Weights of a small GPT-style language model, trained from scratch on English Wikipedia.
Architecture: RMSNorm before each block, rotary positions, no biases in attention or MLP.
Each number is 50 + 10 x the weight over its row's rms, rounded and kept within 0 to 99. Layers, rows and columns count from 0. The size before them is the row's rms in percent of the matrix's.

# v: layer 2 attention value, 768x768, rms 0.0225, rows 681-697, columns 384-479
# o: layer 2 attention output (transposed), 768x768, rms 0.0279, rows 681-696, columns 384-479
v681 084:40 62 49 54 43 59 42 47 44 63 47 57 47 59 48 32 42 59 64 61 53 56 47 57 48 48 30 48 42 31 52 68 62 40 55 61 49 50 64 52 51 42 63 69 49 26 50 46 32 59 41 45 59 66 56 52 52 51 69 66 34 54 34 41 33 57 60 52 65 57 50 44 26 51 54 53 51 50 39 40 35 42 63 54 43 35 57 55 70 62 58 48 65 24 44 53
o681 084:53 46 36 53 49 44 47 38 68 47 61 36 47 39 64 67 46 56 48 35 56 34 56 42 57 52 53 44 64 42 43 63 46 49 45 53 45 43 50 57 49 49 39 43 49 57 47 62 49 43 52 50 44 16 51 54 48 40 51 58 57 43 71 39 70 54 47 62 37 36 32 40 55 54 58 42 47 42 70 58 60 48 49 46 34 52 37 61 42 59 41 45 47 63 49 48
v682 093:67 72 40 48 51 48 46 51 37 42 53 49 54 49 37 51 42 46 45 56 63 39 49 33 50 35 47 40 37 27 52 44 38 38 45 31 63 53 62 46 44 51 50 46 39 60 40 62 67 50 44 70 60 46 38 42 36 63 28 32 61 59 42 46 39 43 45 53 50 69 71 40 44 38 50 44 42 49 56 61 47 72 65 44 31 53 37 37 58 39 61 53 46 32 47 44
o682 094:29 37 40 43 46 45 47 47 55 84 56 47 64 44 51 39 43 56 33 40 39 60 43 53 45 45 61 61 51 45 53 57 56 54 46 55 63 54 30 46 46 62 59 50 59 45 50 32 47 46 76 45 53 51 50 49 58 50 47 72 63 45 45 73 63 42 49 62 58 43 63 74 47 38 46 43 51 51 54 61 55 43 49 52 49 50 38 57 51 62 50 47 65 49 50 71
v683 086:45 32 44 43 44 40 36 51 45 59 47 60 41 63 51 47 50 54 57 36 30 61 49 53 43 49 43 37 55 46 44 47 47 47 72 44 46 46 44 61 61 45 53 48 55 44 57 30 52 30 53 50 39 40 49 50 50 36 45 57 55 46 60 58 40 44 49 38 59 38 51 59 54 52 67 18 64 59 51 48 46 56 46 52 46 58 49 55 42 57 65 46 30 38 61 47
o683 090:47 61 55 50 39 34 50 64 39 45 39 47 49 54 52 57 64 48 50 49 45 62 55 58 33 54 33 35 40 59 57 39 37 59 31 65 53 41 37 48 72 49 37 56 54 54 69 54 56 54 50 36 60 75 35 61 34 64 58 42 44 56 43 42 84 60 60 42 42 56 44 33 56 49 44 38 18 53 53 60 64 45 46 64 50 47 56 50 66 36 57 69 65 47 58 37
v684 087:67 71 47 61 37 58 45 56 47 54 56 52 59 47 65 37 50 60 64 34 45 70 57 33 48 56 58 43 51 36 61 63 48 38 44 44 74 44 48 40 58 32 55 49 33 54 49 52 50 67 56 49 51 45 45 41 16 48 36 48 20 34 47 56 53 73 67 62 57 48 61 43 49 45 48 46 56 52 53 60 39 78 44 55 59 36 39 46 46 48 52 39 59 55 49 41
o684 095:45 50 40 39 50 53 53 44 54 60 54 43 77 43 49 44 54 55 46 56 55 51 43 66 35 37 44 50 51 51 54 29 53 58 49 61 51 59 49 48 47 66 42 58 66 52 59 42 73 54 76 67 59 54 39 43 56 51 51 28 43 49 44 33 52 73 39 44 42 57 44 41 31 44 49 41 50 39 59 58 60 42 57 45 40 56 52 37 43 52 62 55 48 48 46 56
v685 085:61 38 38 39 40 49 41 42 35 73 44 40 61 63 47 62 60 50 59 48 47 44 43 55 58 59 49 34 49 48 33 51 55 54 53 51 61 64 50 58 43 51 46 44 31 52 52 59 58 37 51 35 35 58 44 49 61 47 54 41 70 58 38 53 51 38 54 35 36 67 46 18 50 57 47 46 57 45 55 59 48 49 39 49 43 40 47 52 57 47 37 63 54 49 39 53
o685 090:58 75 54 60 46 55 38 57 45 32 59 39 42 45 66 52 53 59 45 46 37 63 50 46 39 61 34 60 62 47 65 48 39 68 52 62 46 33 45 42 59 36 59 69 74 71 61 52 69 62 45 65 37 62 63 48 57 68 57 33 47 43 57 59 53 57 55 52 49 29 50 53 55 58 49 41 46 43 50 61 60 31 72 75 49 46 41 51 27 38 50 50 50 50 66 42
v686 080:44 51 43 43 58 56 56 49 52 49 57 43 40 59 41 52 67 65 42 49 28 46 43 57 56 54 55 38 63 48 36 56 70 61 45 27 40 47 55 48 44 32 40 36 75 50 52 59 67 30 44 47 45 47 54 49 50 39 40 52 35 68 36 41 75 49 49 69 59 48 57 49 44 83 52 47 38 48 28 79 45 48 57 47 41 59 43 43 46 43 51 71 44 57 54 48
o686 086:46 40 53 51 33 64 70 51 48 73 55 53 45 67 47 48 50 56 53 59 48 63 57 39 22 33 36 59 26 59 67 52 52 57 47 54 51 50 45 41 58 49 58 59 53 39 51 43 33 45 48 54 38 45 58 35 41 48 47 47 68 43 61 62 35 57 56 32 47 60 48 67 35 34 47 56 41 61 65 46 52 49 56 43 43 38 48 61 57 59 53 47 48 47 37 52
v687 080:40 56 60 51 41 53 52 59 52 50 50 67 43 30 32 65 42 49 60 64 67 49 50 53 53 64 47 50 55 53 49 61 56 54 48 62 60 56 49 49 68 67 44 43 49 43 39 66 67 45 46 55 53 58 55 45 36 64 41 38 70 58 50 47 50 40 43 46 59 39 56 61 58 41 46 48 47 41 49 57 44 35 52 46 53 56 47 39 27 42 52 58 72 48 43 53
o687 084:32 63 47 53 45 42 55 42 36 46 48 30 32 59 64 20 37 65 53 42 65 41 49 54 34 60 53 41 49 50 55 14 57 56 48 52 66 58 69 52 35 40 55 61 53 53 40 51 55 50 53 51 52 56 47 39 64 29 50 60 38 45 61 52 49 57 26 51 44 55 33 32 43 50 52 65 39 54 67 38 55 48 55 24 57 44 52 59 60 64 48 49 62 43 44 48
v688 083:64 37 44 49 73 41 47 40 42 56 66 36 52 29 60 48 59 70 51 53 39 58 59 48 53 64 52 44 44 37 50 54 47 50 46 40 41 56 52 51 45 49 52 49 59 45 56 52 59 50 58 54 59 35 53 41 71 46 41 47 61 54 30 67 57 39 49 42 52 52 39 59 56 72 33 31 53 43 46 45 54 46 60 41 60 55 23 48 39 57 52 44 47 44 41 34
o688 085:61 55 40 45 49 47 53 59 43 46 46 53 51 57 33 40 38 37 59 58 58 46 43 48 44 39 45 44 33 67 46 42 51 59 61 40 54 45 50 23 59 57 37 53 54 53 49 43 55 47 50 60 46 57 48 59 53 48 38 51 32 46 60 41 66 58 63 52 45 31 54 52 48 48 64 50 49 51 60 66 58 51 51 29 40 51 67 34 68 42 56 43 72 37 47 61
v689 087:57 53 57 34 69 43 36 54 65 38 54 54 53 52 46 51 20 34 37 57 45 52 22 47 54 31 40 39 46 37 46 45 53 55 59 42 52 53 52 41 48 47 65 52 62 30 44 53 37 25 51 54 41 46 50 38 42 38 57 41 56 47 50 43 57 43 60 62 53 55 53 51 48 26 47 53 48 43 60 33 61 56 46 60 77 39 38 51 44 58 55 60 40 58 43 49
o689 086:37 62 31 53 25 51 39 48 51 48 59 39 45 42 43 23 63 69 49 66 57 54 66 31 44 60 40 53 40 44 47 46 43 46 56 50 48 44 40 49 57 52 40 51 57 48 69 38 34 59 41 43 60 65 43 54 48 59 47 71 53 69 39 44 73 69 51 43 58 45 36 40 37 63 42 47 59 43 45 61 32 39 39 43 49 65 70 50 60 52 32 60 47 52 63 54
v690 078:56 58 60 41 56 39 43 37 46 52 36 50 56 72 47 56 38 44 32 43 73 47 45 37 46 53 50 44 41 43 48 56 47 58 45 49 56 60 65 43 53 39 51 59 45 46 39 61 49 47 62 42 54 69 31 39 39 47 55 53 46 75 43 52 64 50 67 60 66 40 42 34 47 53 62 48 62 39 60 54 43 33 39 45 62 52 42 37 70 62 55 41 58 44 53 41
o690 083:56 54 46 38 49 33 53 40 51 37 51 54 58 61 45 49 73 50 47 37 32 47 48 47 53 48 56 62 63 58 43 56 58 29 51 58 45 44 43 59 48 69 65 39 54 31 64 48 50 57 48 56 53 26 59 60 36 50 70 58 63 40 45 58 41 46 48 58 40 46 44 63 57 53 46 62 50 62 52 56 53 51 48 67 43 51 70 43 42 36 44 60 44 40 51 42
v691 083:68 60 62 49 48 54 55 51 55 49 50 46 52 73 57 64 48 53 41 35 63 66 38 60 69 63 45 43 33 50 69 37 52 58 39 54 54 35 47 41 41 43 71 47 49 48 27 58 39 60 51 60 20 52 38 49 43 71 41 60 52 39 51 41 54 56 47 40 41 61 51 51 54 61 45 53 63 71 52 55 34 53 56 52 38 45 53 52 42 53 55 62 54 44 58 47
o691 087:35 49 41 50 55 49 68 43 53 39 56 45 54 35 52 37 64 50 40 53 37 35 51 53 62 35 62 60 62 41 49 49 46 35 55 29 48 56 56 54 44 41 27 59 42 35 48 62 62 34 51 51 69 47 41 48 41 41 78 38 56 53 49 50 49 53 62 79 37 40 47 49 46 39 57 58 29 44 55 50 65 38 49 30 49 53 36 51 47 50 57 43 56 61 46 53
v692 082:56 62 45 43 45 55 45 51 41 43 53 42 39 50 62 79 47 61 41 57 45 43 49 65 54 48 56 29 54 39 47 50 38 70 68 52 42 47 28 54 55 54 42 49 33 45 47 50 38 31 56 45 53 56 63 51 59 43 51 56 39 44 37 46 61 64 54 31 32 78 41 47 52 52 56 54 25 49 48 59 51 48 61 40 47 51 40 61 57 41 52 42 52 61 65 40
o692 083:41 29 51 41 37 58 51 42 44 46 73 40 41 45 36 19 44 59 50 42 51 49 42 37 62 43 24 54 49 64 53 47 60 61 62 40 42 39 56 50 54 39 48 42 63 67 46 45 64 47 31 51 37 59 51 43 68 45 54 42 60 46 41 65 41 41 31 57 56 33 50 53 47 57 47 41 64 49 54 45 64 31 44 44 45 60 42 58 52 44 40 45 46 51 53 56
v693 085:39 60 61 58 41 51 44 38 41 42 42 48 34 48 63 65 48 57 55 49 61 56 62 50 46 71 48 59 45 48 68 62 28 55 54 58 43 49 44 24 35 54 51 39 44 42 52 39 45 49 54 55 45 64 46 61 39 55 57 61 41 55 42 64 40 58 50 42 34 54 39 64 42 61 61 48 30 50 39 58 54 42 43 53 46 54 47 59 46 49 49 55 44 51 43 43
o693 091:67 37 48 45 65 72 40 57 62 53 62 46 58 46 45 51 57 44 64 50 47 31 47 49 58 42 52 37 52 39 29 30 36 51 65 44 44 47 68 61 56 28 42 51 42 46 34 66 42 51 43 41 42 27 36 50 58 59 53 47 55 42 46 38 50 32 48 53 46 38 35 54 50 53 38 53 60 42 51 38 53 66 59 42 63 56 51 43 47 57 43 42 63 43 39 58
v694 081:60 57 61 26 56 66 56 37 44 49 34 45 37 43 52 51 30 61 52 56 63 47 60 40 45 53 61 58 59 46 51 49 43 45 54 66 51 46 64 43 48 64 37 45 59 53 58 44 34 42 57 51 27 51 44 46 53 44 64 32 48 61 65 53 49 35 49 70 43 54 46 53 53 31 53 52 53 76 40 46 46 37 66 37 51 48 55 47 55 49 46 35 56 70 61 59
o694 085:51 47 40 59 54 59 49 58 37 60 69 49 52 53 41 47 54 48 46 48 55 22 33 46 58 57 29 46 49 44 56 59 39 54 61 51 41 62 38 54 69 46 61 44 49 58 46 59 61 51 32 34 65 54 60 48 62 34 52 58 58 55 31 47 55 58 60 41 60 56 48 48 62 56 56 47 56 47 45 87 52 73 39 54 48 39 50 65 53 53 52 49 55 62 39 45
v695 093:58 49 34 54 49 59 41 75 43 36 46 51 45 69 21 42 63 54 48 56 65 29 44 43 50 42 59 56 53 36 42 46 65 46 49 53 58 70 54 46 61 48 50 34 40 47 53 41 62 41 59 48 65 39 51 41 48 38 36 52 46 54 64 68 49 55 35 47 48 57 50 57 31 68 41 49 54 52 55 46 45 62 49 51 45 42 41 52 45 22 52 47 42 54 42 43
o695 095:42 27 69 54 47 50 44 41 43 66 72 51 73 38 52 59 62 45 40 52 42 66 42 33 35 51 43 61 59 48 70 26 58 45 57 50 45 39 26 46 35 43 48 65 67 52 53 56 57 59 47 52 49 46 38 50 64 49 49 50 53 53 47 33 44 47 43 58 54 46 69 39 59 46 54 56 47 30 52 65 52 51 60 55 42 47 53 61 59 46 48 45 53 35 69 59
v696 091:49 64 57 51 63 42 44 56 46 70 65 40 69 54 61 36 62 60 68 47 37 51 53 53 52 56 37 53 53 53 56 52 43 54 68 46 46 58 46 52 57 37 46 49 38 54 43 29 51 45 62 54 61 35 45 49 49 70 58 49 26 46 66 47 38 62 53 52 69 37 62 27 49 37 56 51 45 47 49 55 55 59 59 67 61 49 55 33 47 61 61 56 44 35 49 33
o696 096:46 57 33 51 42 54 47 42 57 47 41 52 55 48 60 53 34 47 56 46 58 47 59 50 46 52 69 38 47 40 50 44 78 47 39 61 65 53 50 48 52 58 62 40 60 55 47 41 47 59 59 52 38 46 38 62 46 44 34 40 37 47 47 37 71 67 55 52 68 56 66 63 41 48 84 21 44 45 65 53 43 38 41 55 34 65 41 62 44 43 51 55 54 40 37 44
v697 092:54 54 54 58 56 54 35 55 53 67 62 55 64 40 46 33 49 63 44 55 31 49 44 50 34 55 54 45 37 46 40 52 43 31 46 54 55 57 38 43 65 42 47 43 48 48 53 52 42 58 42 55 46 31 57 47 47 47 37 49 52 54 48 60 79 70 44 63 55 51 47 37 43 41 48 35 54 65 63 50 55 53 39 40 56 47 34 41 48 59 49 55 42 36 55 31